config.yaml
num_hidden_layers: 10
hidden_size: 96
num_attention_heads: 2
num_key_value_heads: 2
head_dim: 64
intermediate_size: 512
vocab_size: 1024
hidden_act: "gelu"
norm: "rmsnorm"
norm_place: "peri"
norm_eps: 1e-06
positions: "rope"
rope_theta: 10000.0
rope_fraction: 1.0
qk_norm: false
attn_scale: 0.125
bias: "none"
tie_word_embeddings: true
parallel_block: false
extras: ["capped logits"]
init: "normal"
init_std_qkv: 0.0526
init_std_o: 0.0118
init_std_up: 0.0526
init_std_down: 0.0118
optimizer: "adamw"
learning_rate: 0.00461
beta1: 0.9
beta2: 0.99
weight_decay: 0.0
lr_head: 0.0193
max_grad_norm: 1.0
warmup_steps: 320
schedule: "wsd"
decay_fraction: 0.845
decay_shape: "linear"
final_lr_fraction: 0.05
batch_tokens: 32768
max_seq_len: 1024
doc_mask: false
train_tokens: 114700000
max_steps: 3501
dataset: "wikipedia_en"
Each number is 128 + 32 x the weight over its row's rms, rounded and kept within 0 to 255. Layers, rows and columns count from 0. The size above them is the row's rms in percent of the matrix's.

# layer 5 attention query, 128x96, rms 0.135, rows 0-13, columns 48-95
size [ 84 100  97 104  93 107  88 121  84 118 103  90  78 104]
[[ 94  87  87 128 113 127  99 132  76  57 143 146 146  80 158 156 157 126 164 143 122  84 116 137  76 125  95 133 149 177 127 144 146 128 139 155 116 105  89  96  91 126 124 193 144 112 172 111]
 [132 159 160  71 152  92 118 122 151 126  94 133 148  86 174 172 148 126 129 150 100 187 118 151 103 141  91  85 181 114  87 163 101 123 102 117  59 122 138  99  72 141 135  76  84 161  97 107]
 [102 124 115 144 109 128 132 131 159 113 115 131 128 113 191 122 123 100 116 181  93 208 183 107 104  58 174  84 164 128 122 122 143  36 148 127 122 138 116 186  93 116 180 166  88 149 133 110]
 [125 102 155 149 109 110 142 161 150 179 125 111 101 142 176 106  88 144 123 102 152 140 153 128 165 126 180 105  82 177 163 108 165 179 136  80 161 135 131 132 184 116 115 110 174 132  79 174]
 [ 87 127 116 105 177 146 147 144 117  61  79 136 171 101  95 164 130  68  96 189 127 127 120 132 108 107 105 130 160 107 112 186  68  58 121 146 108 153 118 152  85 125 125 120  78 108 106 130]
 [186 104 174 132 125  81 138 144 158 192 136 129 126 129 133  52  62 104 143  86 164 122 145  78 165 115 153 110 131 136 113  76 154 111 148 158 160 151 121 141 139  97 152 132 161 119 117 172]
 [ 69 108 138 122 144 116 158 154 129 101 119 167 130 119  83 135  98 113 165 137 115 214 146 115 132 112 157 145 147  73  97 192 149 103 125 115 163  68  58 118 145  73 129 198 105 145 126 110]
 [155 121 169 121 108 108 124 168 115 216 132 105  99 184 113  69  62 153 159  93 155 104 114 112 149 129 166 119  82 173 115 132 143 115 140 148 185  93 159 155 172 135 130 131 204 139 107 152]
 [144 123  57 152 114 128 111 131 146 125 146 194 139 151 102 152 177  86 116 164 122 104  97 103 141 169 126 127 138 129  89 178 136 164 137 164 155 145  89  83 106 161 190 159 216 145 195  96]
 [ 93 129  84 119 141  89 102 133 176  98 139 126 151  93 171 164 133 107 158 136  66 164 158 112 108 110 125 117 166 121 127 216 139 222 101 200 100 125 111 101 100 129 130 140  57 128 120 121]
 [116 146 132 159  98 149 147 145  93 112 167  66 149 107 149 153 122 108 111 142 129  85  60  95 137 124 127 111 174  78 144 115  59  67 146  95  95 134 149 174 125 139 105  57  93 144 153  89]
 [137 138  73  89  60 134 124  78 100 100 104 150  93 149 121 197 188 126 118 128 116 109  96 103  87 185 136 129  83  86  54 179  78  94 137 144 172 143  95 105 102  70 148 207 188 128 153 116]
 [ 74 103 146  89 171 173 138 180  85 166  93 106 163 114  86  40 106 227 180 129 116 160 193 122 149 188 123 117 135 102 155  50 114 135 154  78 116 103 139 144 143 145 162 136 112 123 105 139]
 [144 133 145 158 105 158 126 154 120  96 148 141 136 129 144 114 136 143 116 162 137 114  96 114 158 137 112 105 159 136 152 122 113  70 119  91  81 157 162 202 125 140 136  87  67 165 170  49]]
# layer 5 attention key, 128x96, rms 0.134, rows 0-13, columns 48-95
size [ 96  92 107  85  99  95 104 103  83  87  93 108 108  98]
[[ 70 168 143 141 105 113 107  98  88 139 143  73 103 153  67 162 185 109 176  97  80 138 143 124 134 104 160 172 110 152  81 139 165 116  91 128 110 147 147 112 175 164 115 105 100 164 192 169]
 [141 127  79 114 144 136 140 132 119 158  94 177 133 171 176  79  92 145 101 139 152  94 126 111  84  88 149 108 130 169 151  92 138 109 124 141 135 104 144 151 136  93 154 150 118 125 105  98]
 [199 108 140 105 161 143 115 162 153 166  98 212 159 136 147  80  65 124 119 109 146  91  98 134  94 123 127 125 147  70 102 118 110 136 150 146  95  66 130 156 154 135 133 101 165 132 112  93]
 [154 117 144 138 108 156  82 146 129 137 148 175 111 189  57 176 103 129 124 165 184  54 148  73 124 184 115 146 167 113 122 172 151 128 117 121 116 121  85 147 104 166 149 119 123 119 162 119]
 [171 124  66  98 128  87 124 193 119 138  85 143 168 143 142  87 116 107 137 120 116  94  76 162 100 143 129 127 123 137 144  72 171 149 168 149  91  86 141 146 120 101 121 118 131 142 164  64]
 [ 71 104 130 123 158 134 111 121 131  60 110 136 154  95 107 197 103 157 160 195 149 100 144 156 149 180  64 195 156 141 147 183 184 146 100  96 112  99 145  88 102 177  97 130 130 114 113 115]
 [195 125 101 125 135 133 114  89  89 106 111 157 161 138 136 124  74 115 140 132 124  38  84  97 103 197  76 101 116 124 137 102  83 147 111 130 122  68 155 151 150  97 117  90 114 114 166  88]
 [ 69 129  97 129 125 121 159 138 110  99 135 137 129 101 139 168 137 175 129 172 133 155 160 158 163 132 132 129 151 144 123 160 170 130  96 105 128 141  62  86 124 139 146 195 151 116 138 115]
 [138 153 210 148 147 190 106 122 134 179 124 100 113  77  74 148 193 173 151  96  80 157 167 120  75 109 124 140 126 130 132 161 130  82 104 105 134 167 121 135 154 141 104 123 100 123 129 168]
 [185 147  88 145 145 139 148  97 169 111 137 158 128 120 165  85 132 183 129 117 149 126  99  86 126 123 138 142 117 169 133  90 111 137 163 106 118  64 123 194 159 109  42 128 125 107 116 113]
 [143 132 188 136 145 104 120 142  72 154 121 106 161  84 132 137  91 131 108 134 116 118 141 174  77  93 115  57 129 146 134  98 123 116 127 126 106 127 210 113 138 135 138  66 116 136 129  95]
 [145 169 150 120 144 141 162 151 139  90 111 136 158 114  46 145 112 140 157 117 129 109  87 129  76 173  74 115 139 132 193  97 142 152 143  96  75  75 171 104  92 123 125 125 138  93 112 100]
 [113 109 119 131 124 104 109 138 134 140 117 109  64 183 124 136 144 104  74  96 121 185 165 144 141  95 168 145  76 133  94 149 129  94 108 153 199 180  85 132 129 133 160 116 105 151 149 174]
 [108 106 158 164 160  80 115 148 111 193 153 101 127 155 136 133 118 130 109 155 122 145 134 140 160  72 149  77 126 131 104 164  89  91 124 149 139 184 155 123 130 120 125 171 102 158 123 176]]